Each number is 128 + 24 x the weight over the matrix's rms, rounded and kept within 0 to 255. Layers, rows and columns count from 0. Numbers have three digits each.

# layer 6 MLP down, 128x640, rms 0.41, rows 20-107, columns 320-479
126112116120156161130104111076137128097102134111133133138122133142167108137123131161104135117115105180102154116103096096130134108146158120133107141143108168106112147154152128107147174115129157110134080152128138113132104122149119157152067130097127123140144132110140120141089065154136103110124129080151110107180118135134094137124102119127131111147090155068114097123115147109107161128146119089093138166119109086205053113117091140109116118101093177151106145128144125127117164109150124
142137108127108121124133109121141152070051109125127115141130137139115166107116168136144200109134112173154147147127110123113070144175138105129131134140105189132118098157131115114131100110166118176119119143133132159131104150110113132117113115158151130096144148109129146146134192111112148156119144129155138131144130124106119166119132131087171085137128137156112142183146154132135155127143138146106070153133151103117126131121076115165150143143124170146116137156093147124122124116142106
123129122105127138140111155100066126087111115053078121087126165146146158154115136117137171098124130113171127179097131102116126148076119093118117143123125147122129116144171144089119174103120155104122095113113172123151109140121137133130142118176126125151134115162121130151134104128122113122102129084112116157122141148146115109130144146113098190118144172137127109120147143104118125107126123107112110146104148132148175094089147133135127142138171130158133094117120128137117114143089164
103108113139065157113128108144135114084120115129109114110125154161142137153143101134138145112107147101134143143146119141110138138117115142166130160077105109106106084171122100113121100170140125159145133154083102108138141124136107141109127121137120114099122098124132156162121101145152119116107108122110102112134128128175154154132153139095135118118135148083119152107132140149136115117114118132091107108088156098107125172167135089153127139092144130132129127102117137128137165131153123
145106119128133130132061141133163118115115121100107103153133135188155112178152122131148092121110130168138114127124135160132140171166141122123123121144121082113098103143119167120137140131144092146147178145106115110096097138139127129134137132074130117174109177166084158184125081128116127107126127134084137135111117131133165120120101113144103099078110083124115165119141143107103108131141116094104066125120154166114117129081123139113101136085157159098136156185161120125108175125130101
144154115148139176140152141158071157177134126078145104174126110147140120134120177112097156138156106141173156172111110137110133189106147093127060116132125111085100170173108137130142196156159102132158136137099110154131090115123163157108148142089177157143136180087179121128137134165164106158138125106066160131163123121133140180067125129110166175120138155063111158138110119136160151090134136132100124106141123160127154078132125138133136120102110118130117157139126152127151098135109117
138168083125092150120151121155053159147138131120176180102129129134113118092148096154111187124177176164121108152117114084170110122152096122121116130109143131123131128138118139120131086127141121102122142105118126081139119167133133146161151119145128149085137146170113174087100133105149146100075139095136108174114137156170160156140178162126130110187103134187137136135163124124150164128105113119140176145159146105131160128155146108163106111077124157130130089160119139127116115117150134
150145139144127124143165108177113150122117131088181112109129131140140136150135166126139161145092077132123074114116122182128126119119212106106132167111144143125160125110109139151118125137170135083105190117143136126126117115136132111133091083108141125159141082100116165121130133107118118121119139099139138125123146114133147124075138113117131146121129121145117083147093145117094103123114141137111170145135080149182190134108136119121147131139120131141129180132119134128087117146138139
140074111132131098133154131181123141122144140139157152113131088108148130125122125109152158165146168140105166112180132153149104138155123143121147165109157102146147122098118135119144177139120187154156170132118102137144171114106169120092103126129119106111155146122172161123137107145135127139131130123115147114172140137139127094148076111158172152177114083132161119122119142102111154115157152130159099117135166113107109148135139120085113151106077151114128167169115116127119097136135101
113128145133135136128157178166159104142126129170125149092131144130118134157119088098143161103172132123122127115131109192109157155139132110129115139086137139165141194117137161135120156119112167121163108131106114096149138111128119151116147113090109116161106154140091098129158100144073102087136129121128146090107144135142127130123178109110165100152148156122117130120150149142135130130111157137093126113153145132106155124110122117134105145132137135152139136135067122132104135109119134
122165162133123154140148112152157141106105122103130135105132143132103103153135128124139111109130110105143119104138105105128120119084165085123112079139117108107135142130115130110137154130187123162119114118080159115130137105136162104122133126142130122129148167118091100107138102135114113117095125127113143080110120160139113174144151156134176061135139111106116089157125106187117147119154127134104094109107109095130193146157126121132101113172131103159139110109118115129081113142107132
132133122132146161119127112129124124131079112097161115088130148135134128144147145105150116153124117102134093106163115070092123185140144136134143145133108118116113114124122133134125146112103122091165177183155134138135158128125124132125111084140155132130127117113149110167149127127108118128148146142139134087121107104098103103164127120148133146139105127083097119122155130142106125097103150109144127126164136142119168124114163142121153153122153103147139120161096144126124142118148134
145124162108079110153100100161146109129132162131134102130128102120107123106130140140109129083099101137121161134079115145066165118114110090113133112106131126059066151112113168102132091194162115132115152108153101105087129115154133127114115177134160127122155121049156097112125141161093128109109132126097127097156143109147114137125159135146138127154139158122143120095091134139163149121178118115131133112085152116129113122108090116101142107073107104153082181096125132130103136145120134
145139092158086151117136116101169164084110150126095138115128097146140146115123121119167153153115124107104156132098129093115086165141122093136147196099112147111108117162124170110130114130138106153177137158093108149097110148132096130077124114080180123126077144112104080133142160147183137134131091103150144161130127095147135142102096150144126106175124150148103118119150123093101128114102197147131134112162146148166160109142117144134134125120154149103111152115120130133128135127138133
141156107119129094114120123146125087184106121166146155128130122170096122094128132108133174125157154121148137155123156163126159158140101133123124137105122122105049118131149107121126125140137094142175127137130170107142118132139141108097154115117123150094147122122155126124134133089085111100180139137156130113109111148123119093157109138137136104128128149125139139108100133111120147128081094139146134109133143180149101103123141151156120102155135127093141160116140105128094136135111097
121130093102136142127110127160135172131185108133123117114127133078115120122139091130143137083122119128183189080084118115162124112172121118133130144097124080104052114149103108127118113157175156160129140102124124166155114124133140095158132109143116130123158133142109141153110122169065120097123105116121135112102103131176144133124107161123151195144119113121126123151108126142122108138111176154141132155141136166101117148131128156089125103100118108152141148128107111128154090113130117
133165170093116191133093165136157154138118118152162141111120155141122131129142114117133073155137084140172153123137144158122131095143129103103106117123088068116140106057114086137131099163118073143153138122131131134089134083146081114187101126160146126143142143133118171140137197128168137119129119127169100111161101133137123134104136138099155109132111156137127171127101129142106095105108129083140146163113146105127118138098111101065115134116107132119098137121143104127109121140102199
146174149093118120135109138133139127155143142108165141115133150138120131159115055144093027119135123119143094125149110087172102175111133153120158145108118135120156148134126092135137098145101130077129098115126099078135103124114142101108143147108142169104117116086147150112111169081136132133103149124104130157109119141073139172131163115107087113074112112090181123135137149150171148119101133145117094067106158138135162143121159115132131135145146103118104118089083134131147134127107145
152131190068131090127123146160190127126111115191118106105133101165101150104112147145110130100134163143134116156124118109132123112114164130105132144095157176119096118112091099175120097138124182144103126140114143142135115118135107109122150113149106140119167151118166155086126115130138105144118133147098147160116131127128125162148173155109124121103175134085123090125139117160143135133107102145103144101156143125155113114133076157082124158122137141120117131125156116128122145120146117
124129149116141127138152130145093126129096097128113134137123139113098148167130166169136145144113098076110135110135100121100149184102130161142159129132117162148137085124110116128133105100142225167113096132099123106179147114136129148151119096148109107167145087161100139151100100150183121126117126112124117130117119147122144073117104128086140152161125093147127104103122139144136140100090152094148075148149096122150095173136145089153142154124129103108154103124096110125131128123147141
122110117097104118145092113101211111142125173122162151157130115181126103141097110127120149120135145126125095150084137140149144116129106140072140115138114119104100158103118127147130137136105108066159153096137091120059174096133135127180120136117157143136108148126101136130138124151079109122118139112108128078170142144118130151162099110147127105169109112099111138124096129109097117132104131104108180091114066127155096151075146140121116146117147112123115135161131122125143133126177128
127169122152136164119129142137119087129135137102111152135132135117121147135118130131122091164160107170119107111027135098087106121152192099132144146115133126165102167138130141128145103153138094175139148153130143130129127077145110123152148113131117116160132135093112117171075163149114162123127126112108150141144105110113137157157081126146084165130140094146136102127205122103142113121098098150162139158149082133099115134117119122103112104119128099106113215155097149127118107126116124
140145134134141132139126098123128093107097116107164119133127089100086138122133118133165106081116112163149138122099132145146132097139108141135118100142108106134146102086113113122135078112092079096116152114089179150109104144124124157106137157161161116127119132112068125107136152074137118119120147147123106086159141122099141122154097108130136138077117150171111141183129122112154116105141130124128111140133108118086115156114112131134121170110100107103100131131124110127101110081125156
113163139078175111122067134123165135144125106143148116157125137132135088106134124148133167180113162152116153131118141111146145142091127143168120116134074134157120150138140115108147150119094097123115105133181161101114111111132137122162151132161133120143139117130109088081130121125148119099160131140132094157102149112084099123147128124156155110119145116168130154134110141125152115107093127132120147147179131086113204141120099113102139123119107129102106109094161122128145125139129140
155123144097141124133151136182163091120091121114124126100128141126076165154155130174147166079141108135088134161111118092195114095115129128091115106101150164120170139149142096106129148116093135151189170145116125116156099122134124131155116137089114110131124131160149117096119147126125151130116104154124127122133107131145110175125078117140122112173155138153109092138099127101124149111148091161122097117136110071119135123129159118182117111120167130146116148197111133124094166144118124
148129109109134161132164122116099101146141112126089097169131090136097163156123152171103131126123146111069134182090137131091113116139149144140101094186165113155158116154131124158125150124152154134094112142108130145166144134137098177098095158145160108141143138149151131111119110133138135152125122152149139133125119124104092164152115126147114112185149141116101163117134147090084106152156141151138132142123135139130141152140125122148155119155132145110139137108164123131128119137156140
099142095145124172130112127138088120091133149114128153141132137158145132107109119153159167125131169122068160084149121171131130145107095132127167118123120104094088145130129121138141129124138087118082096157129094136141193126119133154135133119108116101106135084155163134141144150136127107099114134115111105139137105118129112080120121096100115122117089132120113117110169113146148127140130129172138095121124154115119159105143108098108094112072113117084103144146120129129121111108112128
122133104131120197122192113136127167136063097085114075133137114085146148104130132097120139142129156098087111125122093138155114144166157104121112105137101144088164124089177138115132039112146126143160118134150137155134122116105119125135093105131124130141140137133140157091129107104116082120113135094155114100191166119087084125136115140107125113061072147129139110124123110133086127106148155143110137182114110101118111162123103151125120120134116125083114111128100147130099091110139154
138148142193158134124161163071125140211103098127118137110134143140175114121126145144134110070130117166114113108153126144182155093129105092107128129135137094126132105115126118161118111121159144122145125124106124104127130150126115131114121126104136150134110117099139099114143097130109090098131148106125127149120113135150138159114169106123097161137152153174135095104134122120108158162150142126095128134102111148084125136110147130186177119168140174150099126105117138126058160137099172
123118138135132147127070155120081120111179120144153153122133124151154172189121119151134065122104133133061129140144156130100122086166083131149134156119138131145123129156132122152140161144154151068173142162109118110106108167138121123111110130114142120163161173117148092108130111132137137129068130161138172139118133115092171149119140139145108146126114122128131156131117127095143142111181141173094125117138182116108156147150134138135166095082114139137141202174169133132112144125131162
153121064128083137126120119148073144110140154119166121120126124150121130113129134103120076094130140084134123129124122159146113163115115126139097101126138142095158110073105131148126166156140093088110126120063125157099139121129119170107129107161139149147106163141117162161159164120127091112116133101141115118120100131103121128136132122132180154118157154161144130097106111138089108086107122151074104107116118081191186130137122150165113150110141139113114064117138120125113175122079192
133115118131131126141071124167118118100154124145114155139128151113090134116139073134111129123123126102098127079089136122171123109109128146149129117132147085120081089091101147130148172110086162082095145118168103150145126088149131126167138135116120130144122107081129108150117156088119103124143156097099114112110113147109151188107119109134062178156107104084159153104148116127110123152090074099091174103114076116130139117143141142118153133144127119129113133136125150128101123135156100
134152121130117127129079119156106120126178108155115140128128138149126166135138138128173146118134139154157112156152138164133160084133135103147147160115119136104079110140137099142135094107121140119116106104111124135109097080134137124132159110141140114139126095079122134113135104081165138117103137130136130076183129123152181134134135126149207148164124116159127144145110122102155156127162100135129151139114143120136188118132142102106125073103123126129144111123151136129161142133092131
139152082095118101134141104157165130115088117127106092136137128066133139090122083140118151121108136092146135131133120129137101133107152145136125113130147077162146119173156087142140125164111137110121129148125155117095139183137128118133106123120166105114114122127055106138143121143174139112100113109147143154131140126118118126125118125098097099137083104155115112125187123125108104105147144112117140139152134089162139111089103117102127137048110120135132130125113128126110088132154083
161123150174170076139151166148122148111129145088125159133130136140143132116139165129127091078109120147112082109170159127096136135161091112151079138158133130145127120144104125140131089103099127139098137176102165117112095141138159098163127097105127183091102153092122101128131100111129118130149108133074146148086129112094139081136171116152076167167160119175147110139163116093095122131133159067129146103161172136135127150165111127143121133132132159141132176128149134133159107124122081
120091149068163132127153140163125112176138131126090135100127139121164093131122137151117113168125160107125134116141146103152133132109144141148075137127111116123114119120140166126132120145104111142111125134118147181129166078115088135109119103102128128144154134186164125141144149132085151109126109141126141155097150114068139086121140135139139176105091128131142142123142126132171134112098101062137130155148170171119108080122130140148100134100115127122158188134120148131116123141140104
122134105093158143132173141158130111086133113162134170128130128131127154133125165134135145103139129117094107117141111119119142094166109114101105184081090088135093157137126144114122102139103099108155149091093125117095106131127156118131138140130107152161129127103157159149145099086179128122126135156142139115110151115142120114140112107106134104085126118133107166155103130110140170155149126160099133143122115150099103130119102161116139130145109137168139138103062129130175183108126137
138102171153124117128132152117131160129133169108143140131134155112120133117132109114140133145134122168127128143143125148141124131151116179152104112100145144136098110086141115108138089161104123165090139124146137152146103132119141117094135150129117134152106122139139126128127156102126149125116123107152112100096147114127157094133102127124094127146126152163138125100165121124138119124166139113127136155114144118154193159132147132210100118109152120161176085151170127132114139116104106
122135121104062087112084126207101122103106119141207119105128106157131121118129165136117152123106114139122119130093134101118153140116081131140142170142149097138122098137136159107122102116107138137099154131105119171114138110126125106127102179070104136133117131115123157131124151148141121142085106093042155108139119132189102132152164124135137150095118153122106105117159123102142142133106111114145169162139189126114090123173108119164139122109147152117127157065169125130116130103120123
120144165081151147107106117112133126118138140160107145142125123125091145118131105155137131126093123136145108119160128119142143140166161160069128113150157120111074126185131117131135156136064106102118155128155138137110189125107170159131119126118095115149149148091188141167154139107098119139151118112112134122115150122098126161104140128125134164078077107148126121170088121156121131140089135121090148092109146136185097137097111148116145133103114151159128153153105106128120109121181121
152146072151135111130147111128179147168117143124129105115125107112174107067131113150166145097150141125141184113105073175180107156120118107177119153127136120124090116139109159115116083126141121115135150141114139103112126118125123091159150121145126129135146172179150194097123167109115129120126147120167108151098130134120153123158091125150123144149151153094130105105145127155090091125133118065148125104104129134115167114107105114108118093128070103170094115155133123124118133139145115
115163129100118099115152128122137145146104146141139156142122132140144146141129148153116069120146114150142168123092136095116117207104128113166178167110071145105127168109148145122138123130095094113129124121151130091134123116125135146125128138154145133134141095099122174117124179107099149133108124135159163163146127126097145124154100144148111157110153124165119142164143128125176124146126156122161131084173102135120121171106069137086148120179119136182096101146093122123144144135177147
140113142089085140128125082101117131091164139102125122116133134139112145141113120074132169138121111106112169136127121170103149153133112147106126128095175135127114121194112142137120114152101171126159137109106158139125104157127143129143136114120143096150116136141132160114064104123143141137172128118159179152098150099120160136146210145127124118147106164159124130096118128130098114139118088103127105109110163087081162105173108122150157092081127103084125175137056135124106144131129119
128088117145098145116133139121114102116153127139109103121131146130149121148127131142143131154119148118133116146137134134144093096133090114149117141133129144133135138163130110121123158135101154096115119150139110117124140152113091158135155140120126128132131125157127134132094105161158083144135129089128105141149156142171117180112116118120115130178155164138138100125110113071152121175117168122077147169170125134112109124119156144115143116153093097089144124119145138130119084128136088
106131129084121100122071119114086142163093135129102132123132174138127138099126046141099070165104138086111122118162151186039109095167143143166149109138176136119160161112131175128125081097162080159106117129122164124135129139123156140126114127125132129135108152152139100110147122106102140108153148083135131136145127134125096132130127138147128087123129152125161118107118096169082114121138134145144118073113090138132183149150120140123122150177111124121174107120114148125132120128166111
120175120105160093133162102124110090143133106163165138140127083157131152178105107150117175113120105131124137140114113137115130139139099124137140100088152162099144092138146124099119094077154102134102104105167095123097161155119143112137111139131097151125150130207088148112122154092145116136132112158133125131168114120157139117131102101132154112101135133094129122127127126169162117133148132124102126143173121134109114125177132152152134158119118118090096130121084131132121161140154163
125151145172134133140182152131072167133149124136130170131126152132125140137118150149148156162116137181093137108122128099133196134131121094086126132134095116128118133117128106132133143140101160156083139137157081109122147070161131125117126130050106109116110110139170139072119160118095110149078118139126134157144143127123165153123151116119126158169096114090113113088129130123142130108091138134100130083126155160122093159152117113142115140159165124089169125136073120132132114118128128
149109109118121135133104150106181112119115130100124126100123133139148115154127141147099142153157156096126100129184150138107132132144144136149124097128170132109140152167113084122118157154107059160113096113172121159095160103118164173139113107120133129146151160138146111139150058106127109108114109120123146109143118113112120156144125137130109115118108138079105126130128121155129147127177148141128126138115127142129192123116132150081144186107150129080112176122091129133137099128093093
124149149137186135137117112088147143131116115180113144142134139118148130117123120139129079188141139142119103118184142175134133141101162146133136124122125108130067203083140117131106138174120153170138154126138131081161152115133155101145156106128115133137138083087149138129129117138112139122119146148145106122144120081104134115120144151136158117141109117134121121156171139152170122102133118156135139123105124147098165144139126114123119130100129122134146142153181142128160120141118102
133141134149170162125118131163119152130109106146123156099125161124080129118121163121117168162096141141190145134112143152138136117147145124109162157144132158099157130117057120164113196116117171128123104130117126158169125142116141134074129119121117158116115136144153121158133138113085105127159150126135131120086141148142144124140148129140157171131143094118123125116131144165179152132142095161072155111109123133133141124132097102178126146139146135165177114056133115128124189132152131
125126153134131105117130147112076110110133150118134166119125115136115130070113113138132156155155141111096164123162140119110130147110109114126142171118126099122146159116133138147147105102101160123098111135137138110170110138113127102131150114130145115134140166098161098159143116106152150125103123140116157142123113129135145089105131086125115140146131151083144149100115160113120137133112146145137135136124124100131148126127139152129129119124148124170091138053096133131127104118122085
126127136093113085116114139134081137107152147141146115121125122141119175127137167104136123156111190128169139156126136102111127114183134094084115110160132093154079155089113141148132074112110100108127097174125077129098085151125103158098138115170132147141113067130141110067171138074153128127146156111103112137095127144125111124123065118130060113113149102167124163113098118098146145127093092119145113155107132119169073118186141139068142112111140122108102111199150121127140117110147082
156163118128116163130177112139140099154119149100093128096123162120118118119130117110145142124112133062057106082134112101107117148132145131120138146126102132148089131122135136118137171081124134109119131116113113072182116136130160135129128126125151079155121150132137149109123114165138141149103115139155085137124144145154170044105195131123153104145170166130115159106132144151138124148139156144115125121141148132138181140126098125082137114071147118132110137153121108126146150146126163
102140108144118127126112127168092130159123120102156118146125087094116112132132132160119152119114110071190139101117118128121118166097082126157139113132108162127097152138121147114133133154107060083099113138116129116068147108136090116117127126132148105147127145151157170167113102119146121110124152130102123134130152103081056127106208127126100159149107148128132182138141123123141128134143171143138151151108121092154104175075131145136115123172104130169144104162169131123128113129107111
123107106168164101137118159148099078137141115145135128150131090119103110128095138121157059088119132123132086123128138135113144121115117166097102092107104121174161110143126143116143119144117097129103100154139164124103110132146100129128155166133167105160082139164095135105154130132117112134156149145107117157139099124147143119150144116103146116118141149156109111148167113142119119167117101107093128130135089145124159159149131123083139108112145134150128125126125125125125152112134107
107133105136066160141093124137197116125115162148135073078123152155146121094134157123113150108174106160116089124151122132105145141153144111136120109101149062105094129115130139079134084159134085138113104127083149149128131143136168095150147130134126103131141199156099101139112094131115135152130150144129112090119124133116112123114135106128079119139124133121157108126164138122137127150099133130096151111109119099092153134137133113128118105088116103120158161141129118130093160130135103
141127135111134169119100102123095170073159122192166103142129167148105136157129127100124131144088131114144130094108136114127145138135121131108142082118138080112126112121145099139115184168141090171116155164113120104135148134144135112117143146123132114109118116127142121142129177080059119129138144075112153137133111109132094138124090116119119115102115115125125149116158104131142108127208143080105163095096094121139119094118067112128141123145095150131115126083088164131114123136149193
141128132088095124113143099143091152126090133101103106116132138103118157118153182158079112113117117162076108120137128079123147121112128134134094129127171091145083101135144094125129120163150148105144144155148129161098136130136118119114129109121128133149127135145166101123123104150167116130121109145145102129101164128172157119102183125134137113099114168114114113125095158118140151151142166109110123126109100112160135112118138131130117133110121155117148080126095115125153133140125100
158165115082144140112195126144087125142140118163085115120123134122138157155104091132098162163162142133121136164105169083090133124134147127154180090136114165142094137146114153157120136114112108140139147129127127124155105150136150093128094082128134123175122141120127130077100106111126160156113080130119141143089146124077124126095150147174138174146153089080126185123113130141146126136138145124110130114135126129114120146120133123134146129144087108160109104128076100127112056111125156
112129141103126118121140123139119116134129129128150131072128104119116103155138132121131145163154113117110135150129119131148125131132094182159146132118109088116112118117144138109128087113139107146149047116087117120158148097135155116155151116128118096122142105163142100123140110140075110147141135154095122115147152170104151115163170134101120133089127152098125105125132133143152127128140144078124123129115126157139095099083143141113165106133104140137109136159137111129115167137130162
126129155120140176126118110161136136141109113074153126094122130139167126145131110122146093104151164131164124145126157179125179152124123155108081118157127080098099122121121163164110119146137108081152102136186122175139156075116098156081115135137113112134125146180115170122133194130124091118157112096154142119114129142161106126151165131164127140113121195176139115139133161151179139145147118099100125146103116119166114127141136145110130177171097155167163095136131126129141132111149155
117171156131104118128107142119123080098163111150093146166126128152163126104124175160109025104159130148161115117135149087149126133151142130133160157125087075169092130156139086091138128129145130141139051097157140076142165137127125130114108131134117128125140162130066109145121137122101151132131133131113095127135143117127127200129118098157098160092130053111118157144112166132118103129105144113116157109117144095117118089074150120151117138119113153114065138187111151129109139143098181
117111096138115126130119097134087127160120130143135145111124144090106153107118096137129098101124133100138140081127135175120152099138121165128109073089091148110132155129125086121117107150106177115086208104104080162158114103126139121105118197144108142152173127175147108093123158130132142141157138151127132102162136111163133160093082122152168146104166110162141135112147097080156152101050146160074114118148181137121151156171096128092139142156146107150152194210164119134110087140141155
136118148046147107140148159102152118055146136142092181105124088124144070146126122085140149161116112109123131139134149103113123130132114111116135129143100123101129132126134117121117132130093068092128124130131122120142120142134138128102127145124116112117132161100133062146122133117123150153135131104125153151125133123152111121122159107117134160145086110142143155123107126124141094109146119103109107115079141166246136106133122142144132138071139114122079181136128119125140119119148070
139154129096110124134134131114133113169121131119131153088130100135156105125119129125113105184135157119137156126121151104142150160167120133091122113055149100137087139129107119151116115142113052102115138139102120128121094132128136128120153173119156126160186125117117143151168112180141116150130118101143087115109140144083098138128102105090103139135138139148137118102102137106145120137103089106116104135105146113134139120079101154120158129111125139095119148113138137130115129136137123
140141153123187137130090175131140107143123135124127101108125103142151138099124179155127125144139115100121141142122129174130126098155108095106084183118158133146157152137132145102115133146132166103147126138084137105132128116125166099131117100114130095126137099162092090098162132127170148102175117071176146121112135117187133172103102134126175108085106141160123115121124141138159131112126132116149090158161142088107167133102098126147114155112132124129112126165137124126112158130161158
132115130142140092136170173108136124136119137121149104128129111093138124162155120126124126102186125140133126098094142125119143102115151120157110105137125149150156124146105135133127101109123112132126097104192123161127129108125122146159144145156151155133108171133125151110095144111157134115125144120124148114164125120110131111133052156135129178072191124130140142084102146087108108151104129093116122154142149069166119115133130136114076109116147119153124133147135106133087129112115144
153154198184109120135138135126158134105148141168173132091139163130149102112123121169146083168113124133087139153186141133160192066094081122125143139151103147132107094106086129136125119154121133135120123152145121088121173105114104141122114111167108153132163116125126158079108134098126127131153132126114089150108146130125129132092202173135099167136115104118133103129087104157147165114149130121151145167175126110070124076103115115155141140163094118149108130116110125124126108120137137
128096117131100169118126105146088072135116125117139131145132141122140157189120048119091165069099101151123137123103120109123121148155128127105124117136149160137143103110144180118116128156113123101085091152132124151107117149141163126112129144142169137136137133082102139103140098118121096133109076120090139129133140124189160133144134140129090128122125183110134121075125125100104152106152129106114107126122147186122066092061112128112118135117106147070123175114106100127102153111136053
098095108143134138132118145101131146126139124119133111138129140105132145164140095149156078144108135115094140148105079128140090135159104151155149139154107096116169147137154145148113094116153146093070111140144115114157126119111158147150128112110156114099156087085106127132142159120190131133134102109100131118121130122187096147139097120133163139166129120071125096120159124147110116097128123099104121148105121070135142150147125089116139135141119119076137145063087146131102113130104082
130127114118084156126124125118133142136145128105176133153125117134159125142120097119116165141130131131138105141139126188155142140159124143111089145140142137112117135136134132138144139131172088131099105142107112112104149140126103127119102103104157128153081162152171149129127121149120123120164117102139140114149077169129142180133145133164104089130146146138114124083098143124083110140101128138138127122116130126152171123106092124096132132110126104176130101153122138127141165124171104
108091108128103109129147106145106172118154137150116148111127133128152139103132163093146202077101120141140167117102127140131141166161092120105143140162128112102118103102109129159137087127170179180107125122128125147108126106131113121104133146163131171135133121097134167163144178132098127143140102126139092142109146139140103127098146131096151173156181147152137132121104154145139090110152175132144136054105185135145111164169118104127111128133089115126153164122119125129151109135065147
127143179149107167126158108127109144099108138114115126118133130135133131059128130093149244106127131117159138119185114095132141135160128123089145099138144198107134167145126135132126135116086175100106111121111151151159117132106135122121107177122141163121140158060162188164086148137099121123089155140163121118130101140118130115151090157130122128187163159113115124127128137162161084135099127140135142078154151152145138123075104147137132127099136113094095116076132100123132129120098107
127160127104107187134161137140140098058103109147162136121119151139130138137118135156104098114137137138081103120153136155127122144142164161133140167124152141138140115114125138129128107097119124136137117132108150120143101134111108120095168101130138138141089111076118129157110116119127122118132131151068158063162110106156113137116116084086153110075072119141101168153107131104156054139161118160142117147153127126138136123128125130118119123110153094164166097149128098131124128155106111
131116086091151097129121155132137128153153179129117103086130118113157159137136088110122185145152113096069140117115114123127139144161088129127136161130095172131141130121146127097136115120136122161120148168177136148149137142138136102136101147123121141166127128118129112128157128132096144141112125151106100139139147156153140148184112110140134113120161151141107139110121137135147137160170122133161133112114115155099143145110166128136125106126106118079114157120144148125108164119123138
100133117137175107122137178126170123092105114111098180130131169132122110150097103133158142109119142138112152111109131110167163072110110139117077156144130179115103111133166144153127151115128124122135112165108127094127133116140113121129162099127112137122142129170167094117129166120161136119147117117122090201093125157143104149148104118168137147159153095166130121146153123074159152116096131128132126158204074129143168129150141107162137119165130112140115097143149122131059103124111176
155150122150111111122118114142118179155133123084134123103140098129130099125132097093169177153114141136154117124118125149121110136145131150159143107123138143137095102115113113133130115151182173080139165134138116089119092143137120126052176085100120135115157089098086138125159100100118099138114119113100134063115117119128166135121126128132086121139129161145142134155145112136093134124165153124166110139148174153139111143095112147151135134095186137134116097135149158131132130103111134
100128115145118128120031105126192081100123136149136113128120148154182120136144126130150074114157139118081108137143148173121128093120131109138110159107127141122111139131147085082102165119181126111155155126077109095128118120137094120118151123162160169104133150058056163128146156094172127122098137101165148129177142158163084131117148095142145137117123148149131127167167144089167131123147119162192146125157146101166117088135175126147098145133176093128123157126122124130128135132115103
157143135162122122106153132131140128155167121120119135126122091143094143168123128188121123119109144107130146097099154140156139106144112108118159151137120100166113110134088119115126158158100133112130121138174136117147126125122121145116117182124117135126161130096132194145156142143111123122097128113124161100154096135177137128087119125148144110129156129128104136145090141177085124144137162160132133134100135144093126146187140134134121153111121132153140153120149122127140132128114150
096149113062164110115145142159145125098166092127185137094125131153084167066144186131122131111145164136128083100138127128109115097131080097145094176148119141094131118145121109143144153126107152123128100121154118121111108123124144137180139155130139111125142136077134129126105121147118117110137135147145120131144098118176150159138110122119135138156130122167135148116131123142099153154076117133134095132138156141089152104121116156141148112108113122134105152089080124123113146143140106
136154144139143157147134172101119121094111143149107096120135142113168128145125101098170186134130133109111108123140109119125089154085084133149145147137124133158109073164098129137138139125107171162104147131198113101154142161151111143168144131135109123122173136088193110121133113077092141131095136127109106133139125125110145172108115122085132116127129116169148179116134136093130129118164120110141120128137107120086136103166127152132136147110138136106162136127157137126110123133159141
152154155138153136122108172094138119108169150186204128094128082194123121171140135153089164175135102136097111111117120184124142198093116125135186164120111107167128152135125134172121151167159114127169094126099156122110118118126120125126093101116164098112145136112100092132111157156109129131095111142123122080087131121112162121111103098152157123116128133099122104148127127135111127124109064086101149178135172072128137079124152122131093101146119098128112140138107116131143134106130127
110084108179096116144110121077095135127141138139138115114128110086150145114122136119102130128159154127129104113173133116108133132170143125136139116115135139089114106139146120105129116102094182077095128112142105088134109148116136096142099125136150148158126102134183148105097103144091125121133133103124113129125082130124112153107125129135083133143144169078115163093143129122107136117150134171095092101143159153086116110119114134128139113149107120097151090131137128125120093132128157
117038125107143092139108137174150147122110121109145156102135126156126128116150114159146132175124109096115136136150104130170092161134148141147109132125107130119160105168113111138116091134122147160136106104155140129125117132135112114099150121127158137117106131134070095086167131124066114159129159141164146123113129124084107071102102122106154051151115149156110125125110107135100080135168134023065138066137101111115116159127153130103156157096144117107125081206133149130129115116138090
113146142103114100121127128117155112209096101074077131093131113108125121180141089122120076153099156142146150134133127133210143129140118124119136133122138147171084105131114142083143119124103163090158094167142113114135096136125155122127137088137129118153143065083131116160128100132093121132162109109143123113111123138146121094164131130135051153130132124147135088103116140168064085115164148097127105112116127110144086130118145144120105085129099097116099153114092107128121172105110104
092097124108126111125123137115122139106132112143155157105135109140154143170138165125163152063140125109102156090088170093136108123147107102118139164124161123136142145108158151116119078157099172131098160129154103117112102131141116106130145105126135121081136109128155127152137118096126136136094099124110133157076110119128165180122131112095088141102123109162137108118149126082104124108165103165151158115117118100152144134076131121142085104177086145126087113129141129129108106141106109
154096135116123085123151143105140163129122146128130105066135122152115139138144117106119156169116151135177125147147138112174113129140170143135124138153140160127163112119146077105147167108139139151109113140092129134100129152137119119077138103150110170117113118150138125155099153128181113127152136123112174137165138119153105098098112119143112090159100134149132132123136121106155109146160159085127083115166163128124070163152183158126160130106109120141120071117140127128143133140076160
125132108147070133125132151138158097122141129118147108082130170181151116093116091113153124111129130101177106167127158098127146138151160128159107117126070128107127127107135133103112138106107111130076127108131145131112133110117133128190109141135162126127145104135150057127152140141150140165094129129121076093101118144114112117134102107139050123103151161090127150105155131108097120133152111108113146159117100102129191128148119119100152128104165141179117099133147140126132093148161135